Weights of a small GPT-style language model, trained from scratch on English Wikipedia.
Size: 23 layers, width 256, 2 heads of 128, MLP 704 SwiGLU, vocabulary 8192, 22.7M parameters.
Training: a variant of Muon for these matrices, 7381 steps.
Each number is 128 + 32 x the weight over its row's rms, rounded and kept within 0 to 255. Layers, rows and columns count from 0. The size above them is the row's rms in percent of the matrix's.

# layer 2 attention key, 256x256, rms 0.119, rows 54-66, columns 128-255
size [108 103  98 100 106 103 108 101 104 108  98  94  99]
[[129 169 133 130  54  88 131 124 148 142 151 111  93  96 160 153 198 121  53  91 101 129  96 157 145 163 145 165 168 169 137 171 107 136 135 108 129 113  88 193 116 124  97  97 110 146 122 102 203  99 163 117 149 129 131 148 118 113 178  87  98 140  79  35 125 147 131 109 114 209  90 102  96  77 151 150 115 181 122 113 188  80  88  96 126 111 166 122 144 121 116 139  84 165 109  67 131 144 157 105 128 155 145 132 102  89 147 117 153 111 114 126 146 135 155 155 164 117 147 130 107  97 131 148 107 145  86 105]
 [157 143  66 123 113 148 165  81 117  76 106 132  96 168 138  78 116 107 126  99 156 115 173 145 129 148 192 174  86 118  40  55 159 124 179 100 103 159 148  81 135 131  91 144 102 129 145 113 113 130 165 173 140 140 144 154 134  91 142 172 146 157  84 108 130 100 128 120 195 168 125  68 157 133 116 122  92  41  99 149 168  91 126 131 176 128 123 129 129 152 126 106 140 110  90 132 149 130 201 104 134 128 129  75 176  68 134 120 119 137 117  72 157 150 162 164 181 116 131 130 141 133 142 160 147  89 104 192]
 [121 158 115 163 205  81 128 117 165 157 132  90 124  80 127  83 142  59 155  95 157 123  86 112 132 111  98  99 138  95  51  89 135 165 218  89 120 157 150 135 141 198 120 164 123 142 111 121 151 139  79 139 145 105 114 166 140 126 106 125  87 134  70 125  91 174 110 118 111 157  95 109  72 137 116 120 189 129 131 146 149 115 104 167 144 160 127 123 145 117 151 146 138  88 172 125 111 152 180 179 101 135 152 176  44 131 135 132 105 145  71 118 183 153 127 100 110  74 119 134 121 103 161 122  74  92 144 145]
 [127 131 127 161 140 118 195 176 156 123 109 138 124 136 153  92 118 140 144 151 157 129 115 182 124  98 128 118  91 172 154 126  74  76 155  95 123 129 177 146  86 125  94 107 120 141  95 143 132 106  96 106 110  98 115 160  72 179 148 119 105 188 161  94 142 181  92 155 117 145 114 172 111  63  64 151 161  82 148 106 163 157 194 159 103 108 141 166 134  72 139 124 136 117  88 136  93 109  92 183 166  88 164 128  80  99 129 129 179 174 138 153 189  60 123 124 116 131 148 139  69  70  87 158 125 106 140 131]
 [108 101 156  94 145 164  88 147 106 123 188  97 144 125 130 118 122 125 140 122  54 172 168 117 172 119 116  92 111 149  93 129 161 102 158 117 146 163 144 155 161 102 124 154 153 168  71 108  97 138 120 109  63 125 114 120 111 121 194 156 107 134 135 122  95 167 146 145 144 145  85 148 169  99 162 129 109 129 189 177 151 126 132  96 144 104 207 126 164  81 159  94 107 149  47 146  95 122 123 178 137 151 176  98 159 166  73  98 131 168 127 102 113 104 182  64  70 184 119 188  97 100  76  91  81 112  71  72]
 [188  98 133 120 124 157 145 181 124  99 131  93 136 122 140  83 208 107 122 150 134 130 136 141 143 153 147 121 112 111 117 100 208  66 129 151 136  63 188 153 111 145 162 103 125 165 110 138 112 112 134 120 144 117 156 159 149 147  81  97 112 128 159 103 128 142 127 103 172 131 142  83 156 102  66 189 140 164 177 114 110 149 155 125 143 121 112 164 136 125 127 154 131 163  82 174 134 158  84  95 159 202 140 110  73 144  61 146 109 106  95 100 123 134 135 122  97 109 160 132 198 160 133 190  60 174  93 123]
 [129 150 162 157 160 120 153  76 125 148 163 153 140  49  92 117 136 178  95 141 102 141  89 143 135 140 103 145 120 154 144  97 112 134 127  89 100 188  96  81 157  78 122 111 120  75 130 134 161 132  92 130 152 133 225 150 114 232  82 118 139 108 115 126 132 110 161 140 126  89 111  83 173 127 155 100 146 185 170 155 118 151 131 175 140  76 128 155 193 143 188 153 143 128 159 159 131  58 125 141  66 161 144 103  49 106 109 138 124 125 132 145  68 161 133 107  85 146 131 144 146  98 142 121  97 134 147 106]
 [118  84 139 115 193 165  70 153  73 149 103  31 140  82  87 111 108 132 102 112 167 110  85  84  88 134 127 137 133 131 129 155 170 156 123 122  97 132 131 143 123 126 100 132  71 111  98 150 169 108 157 107 154 163 148 113 146 136 114 182 120 148  99 145  96 163 178 216 114 101 117  86 164 153 106 109 128 121 146 135 140 108 132 103 135 115 142 175 151 134 142 113 105 164 171 146 177 129 139 123 148 158 154 163  77 117 150  97 122  70 114 155 136 112  98 163  98 149 134  80 144 123 125 194 122 147 126 211]
 [125 124 138 180  87 126 122 171 112 123 158 127  79 184 192 142  96 159 153  82  91 123  93 126 148 120  95  91  21 119 164 158 122  87 180 117 172 114 105 134 134 113  78 131 112 128 192 118 114  77 151 168 147 126 125 124 151 130 134  75 154  92 152 128 152  98  93 104 101 105 145 155 116 194 186 150 187 121 118 137 118 196 128  86 177 150 194 139  86  87  91 149 151 112 148  93 104 168 149 150 130 122 151  66 148 145 151  82 118  54  59 164 203 131 157  63 104  94 101 150  85 142  74 151  87 118 141 109]
 [164 119 103 147 109  75 135 194 105 104 134 118 170  98 213  91 157  75 126 108 127  82 151  56 142 144 112  43 147 125 182 132 161 164 120 156 116 153 160 133 102 121 187  94 132 151  82 136 148 101 135 124  88 141 148 172  29  85 131  94 144  84 131 149 108 137  67  83 110 133 128 127 103 119 142  92  84 122 168  74 149 134 114 145 157 156 150 111 129 121  93  90 109 144  93 111 179 102 159 137 179 139 142  96 140  62 138 104 109 173 101 119 100  67  90  63 154 105 139 152 121  72 106 169  40  79 113 101]
 [130 115 186 108 146 161 122 149 127  15 121 127 112 159 100 155 154  97 103 116  62  72 120 181 164 147 151 174 146 123 115 222 134  95  52 113 128 130 107 188  91 116 164 136 152  97 112 150 122  97 156 124 112 171 134 121  87 101 129 211 128  85  97 174 229 115 144 143 146 121 107 116 110 128  71 175 113 119 106 133 115 169 158  92  98 128 115 142 171 131  78 118 126 149 151 125 176 139 131 119 136 139 152  90  84  99 101 159 165 119 136  24 100 124 160 144 116 155 131 145  80 125 141 133 118 195 129 101]
 [161  50 106 123  59 108  82  85 157 165 168 147 104 135  89 153 105 134  98 120 131 144 131  91 169 198 133 104 112 125 173 209 157  95 114 208  97 132 154 114 173 184 157  86  91 139 142 121 210  50 187 109 124 125 134 126  96 104 180 134 146  65 177  88 125 141  78 123 137 166 116 112 172  61 102 118 132 120 142 133 137 133 100 113  87 122 147  98 109 109 126 114  64  96 133 158 121 105 130 172 118 180 176 139 117 114 126 106 171 138 123 158 117  87 106 166  99  45 143  93 121 109 145 148 131  79 103 119]
 [153  70 167 146 113 144 122 164 139  51 128  93 126  79 112 107 107  69  92  85 137 149 187 130  80 134 154 121  77 113 119 161 120 122 101 182 173 103 164 194 105 125 189 157 191 194 111 198 133  87 132 171 120 100  85 151 162 132  94 176 132 145 123 197 112 140 156  97  91  96 124 118 129  92 107 104 113 153 149  80 189 138  57 158 166 107 193 145 175 173 101 127 192 117 169 117 115 132 119  55 143 160 152 154 153 143 151 111 142 122 118  88  93  88 143  83 105 127 128 118 144 149 128 115 160 177 131  89]]
# layer 2 attention query, 256x256, rms 0.118, rows 55-66, columns 128-255
size [108  95 104 102 102 105 102 107 109  97  94 100]
[[ 81 135 111 114 104 159  83 122 147 168  93  90  83  94 126 137 137 162 149 126 142 154 117 188 135 130 173 155 131 152 166  99 178  99 121  76 137 100 134 146  74 121 100 105 144 100 100 134 130 132  96 127 118 144 172 110 119 126 122 128 115  84 129 177  77 127 185  57 104  96 114 134  99 113 152  85 132 111 113 162 164 168  98  74 121 146 127  85 167 149 121 101  94 142 122 117 171 100  41 160 126 106 144 131 139 147 129 136 150  54 108 120 143 153 161  64 128 118  82 100 100 139 102 137 109 148  59  43]
 [117  91 108 119 107  98 128  88 142 190 167  92 124  95 114 117 168 188  82 154 151  94 155 156 111 109 133 120 152 147  88 179 154 134 138 139 147  81 114 197  95  72 154 122 114 130 139  89 109 138 151 100  95 124 174  76 121 133 120  82 128 112 130 108 172  97 149 133 130  50 111  29 145  64 140 166 188 106 105 129  90 108 127 169  78  94 144 172 101 105  88  55  99 120  89 112 186 144 112 182 120  68 109 140 146 123 112 121 121  93 164  98 136 154 127 130 114 124 196  81 115 137 166 179 140 171 101 140]
 [187 123 121 127  98 165  36 160  70 116 129 109 138 130  83  70 140  63  68 141  92  87 154 126 154 116 162 171 113 130  99 122  79 113 181 141  71 123  60 201 141 102 149 146 149 116 187  94 157 118 149 164 136 104 169 129 125 175 103 151 119 123 133  75 132 118 118 143 155 142 141 109 141 153 148 171 178 155 132  62 114 107 124 138 144 111 158 134 114 103 140 139 124 114 149  86 162  75  64 150 175 127 173 133 192 142 120 135 139 163 196 129 138 114 159 126 122 160 158 132 182 133  86  63 143  98 126 145]
 [154 136 139 143  83 134 120 113 129 150 129  96 133 117 135 135 103  86  56 131  85 110 107 194  99  87 172 137 117 143 147 171 161 135 137 165  91 124 122 152 157 138 136 113  95 171 133 114 185 155 151 106 148 135 156 158 161 176 173 135 173 116 112 112  93 142  79 204 174  86 103  76 157 102 129 145 152 115 134  43 121 109 149  81 151 102 182  98  62 136  87 150 160 155 169 127 145  97  94 151 100 129 161 153 176 119 173  99 165 151 120 162 124 141  39 179 148 101 168 138 107 126 164  88 143 118 151 162]
 [136 149 119  98 159 135 130 109  82 155 130 212  81 135 107 132 107 104 140  55 183 106  93 151  98 149 147  88 143 162 137 191  97 123 140 134 108 143 120 126  97 142 136 141 132 113 116  71 161 157 140 127 126 120 133  82 115 135  90 165  92 150 139 136 163 183 143 124 153  79  85 101 198 178 170 130 130  32  81 109 138 167 153 133 117 109 167 158 114  90 152 167 102 142 144 106 107 128 151  39 136  98 175 115 133  85 137 124 150 150 150 116 140 162 136 105 125 122 131 173 160 126 185 111 127  81 129 129]
 [159 136 130 194  86 148 152  99 172  83 151 141 161 125 134 185 119 154 103 135 126 121 163 151 136 112 136 147 180 123  71 151  62 143  76 164  94 151 141 163 125 192 104 112 136 154 231  99 180 163 160 157 108 136  82 112 131 190 152 153 168 112 151 118 161 114  70 132 117  90 158 139  98 172 162 156 193 123 141 167 116 173  87 120  96 143 105 145 123 134  84 144 109  74 131 178 137 121 168 101 108 140 120 124 169 252 146 136 132  77 155 145 127 108  74 111 100 142  71 134  77  99  85 145 101 149 122 209]
 [ 68 178 142 157 120  63 171 161 163 126  84 100 116  74 116  84  78 141 183 105 125 147 110 120 118 107 126 133 182 178 121  80 107 157 177  72 141 119 121 161  77 136 176 107 122 151 179 104 155 108 148 174 114  61 186 134  89  62 162  99 148 151 176  94 123  95 122 109  92 195 114 138 132 119 108 113 160  78  73 112  94 150 169 139 174 172  67 125 120 113 100 150  94 135 138 139 114 123 156  88 168 117 168 137 120 149 109 143 121 168 158 150 111 205 127 123 170 105 100 122 167  87 117 108 124 143 100  96]
 [177  62 101 149 108 118 123 138 123 114  93  53 140 134  96 160 118  95 125 167 128  95 140 112  75  95 149  44 174  75  72 144 102 112 123 136  87 116 146 135  68  88  98 125 102  67  89 126 152 120 163 106 129 121  93 155 166 115 111 167 115 155 217 143 147 125 105 118  96 127 153 121 109  88  78 153 153 172 110  98 160 134 124 141 134 114 139 116  61 109 147 175 155 108 174 125 149  69 134 174 209 136 154 110  89 128  83 144 177 128 168 115  92  88 138 126 165 150 117  95 143 118 123 148 108 139 123  97]
 [ 68 172  91 115 160 185 153 181 127 152 137 168 141 158 162 137 128  42 115 122  58 194  84 109 169  82 159 145 112 224 167 134 134  94 166 170 154  60 137 126 154 130 133 166 106 147 119  74 158 166 153 154 106 145 108 142 108 119  96 168 121 127 115 170 174 121 122 111 178 127 113 128 163 182 104 118 138 128 115  97 140 147 126 128 117 101 105 109 161 150 110 126 130 169 115 119 142 114 153 149 143 116 106 118 118  96  98 110 168 143 122 159 185  79 141 168 121 119 136 104 114 144 140 178 135 118  82 126]
 [132 104 142 184 102 134 149 147  49 147 108 125 191 103 166 203  92 104 109 153 124 139 129 153 129 108 167 117 136 106  80 136 120 113  88  61  69  87 132  77 110 125  99 126 120  71 160 133 137 138 146 137  95 124  72 102 137 127  45 159 137 176 127 107 180  97 105 159 141 154 104 143 192  91 100 127 120 134 153 141 141 112 153 159 150 146 216 148 137 131 129 105 109 119  55 126 168 194 149 195 138 119 109  85  86  97 108 133 195  80 113 146 111 150 149 145 147  99 105  97 116 121 106 110 115 156  68 137]
 [141 120 155 110 178 127 132 151  83  92 112  83 158 157 110 148  85 100 129 108 118  84  74 146 139 130 177 100  89 152  94 103 147 111  55  36 194 115 124  83 125 103 117 142 225 134 166 135  64 109 164 175 125 155 107 109  94 135 130 145 123 136 126 176 121 106  56 161 141 132 161 204 173  95 144 101 115 162 111 122 130 128  80 117 111 166 105 127 166 117 112 142 154 172 120 148 134 159 134 113 136 156 123 169 123 108 107 138 131 162 188 124 155  86 159  89 145 118 111 148 147 137 148  68  67 151 114 127]
 [201 150 127 117 142 186 109 107  75  85 109 103 140 130 139 166 157 128  77 195 103 144 125  52 129 111 107 138 139 151 118 121  95  92 105  78  79  69 119 132 109  68 104 108  97  94 102  69 162 126 155  90 148 127  88 128 110 171  91 150 123 143  97 133 134  63 120 137 116  92 110 117  86 131 146 113 169 115 193 158 112 124 117  68 129 145 122 160 149 137 121 145 124 148 135 187 121 185 158 142 128  65 122  84  81 103  76 127 172  83 131 117 182 178 179 149  99 172 136 123  98 119 171 122  82 124  51 112]]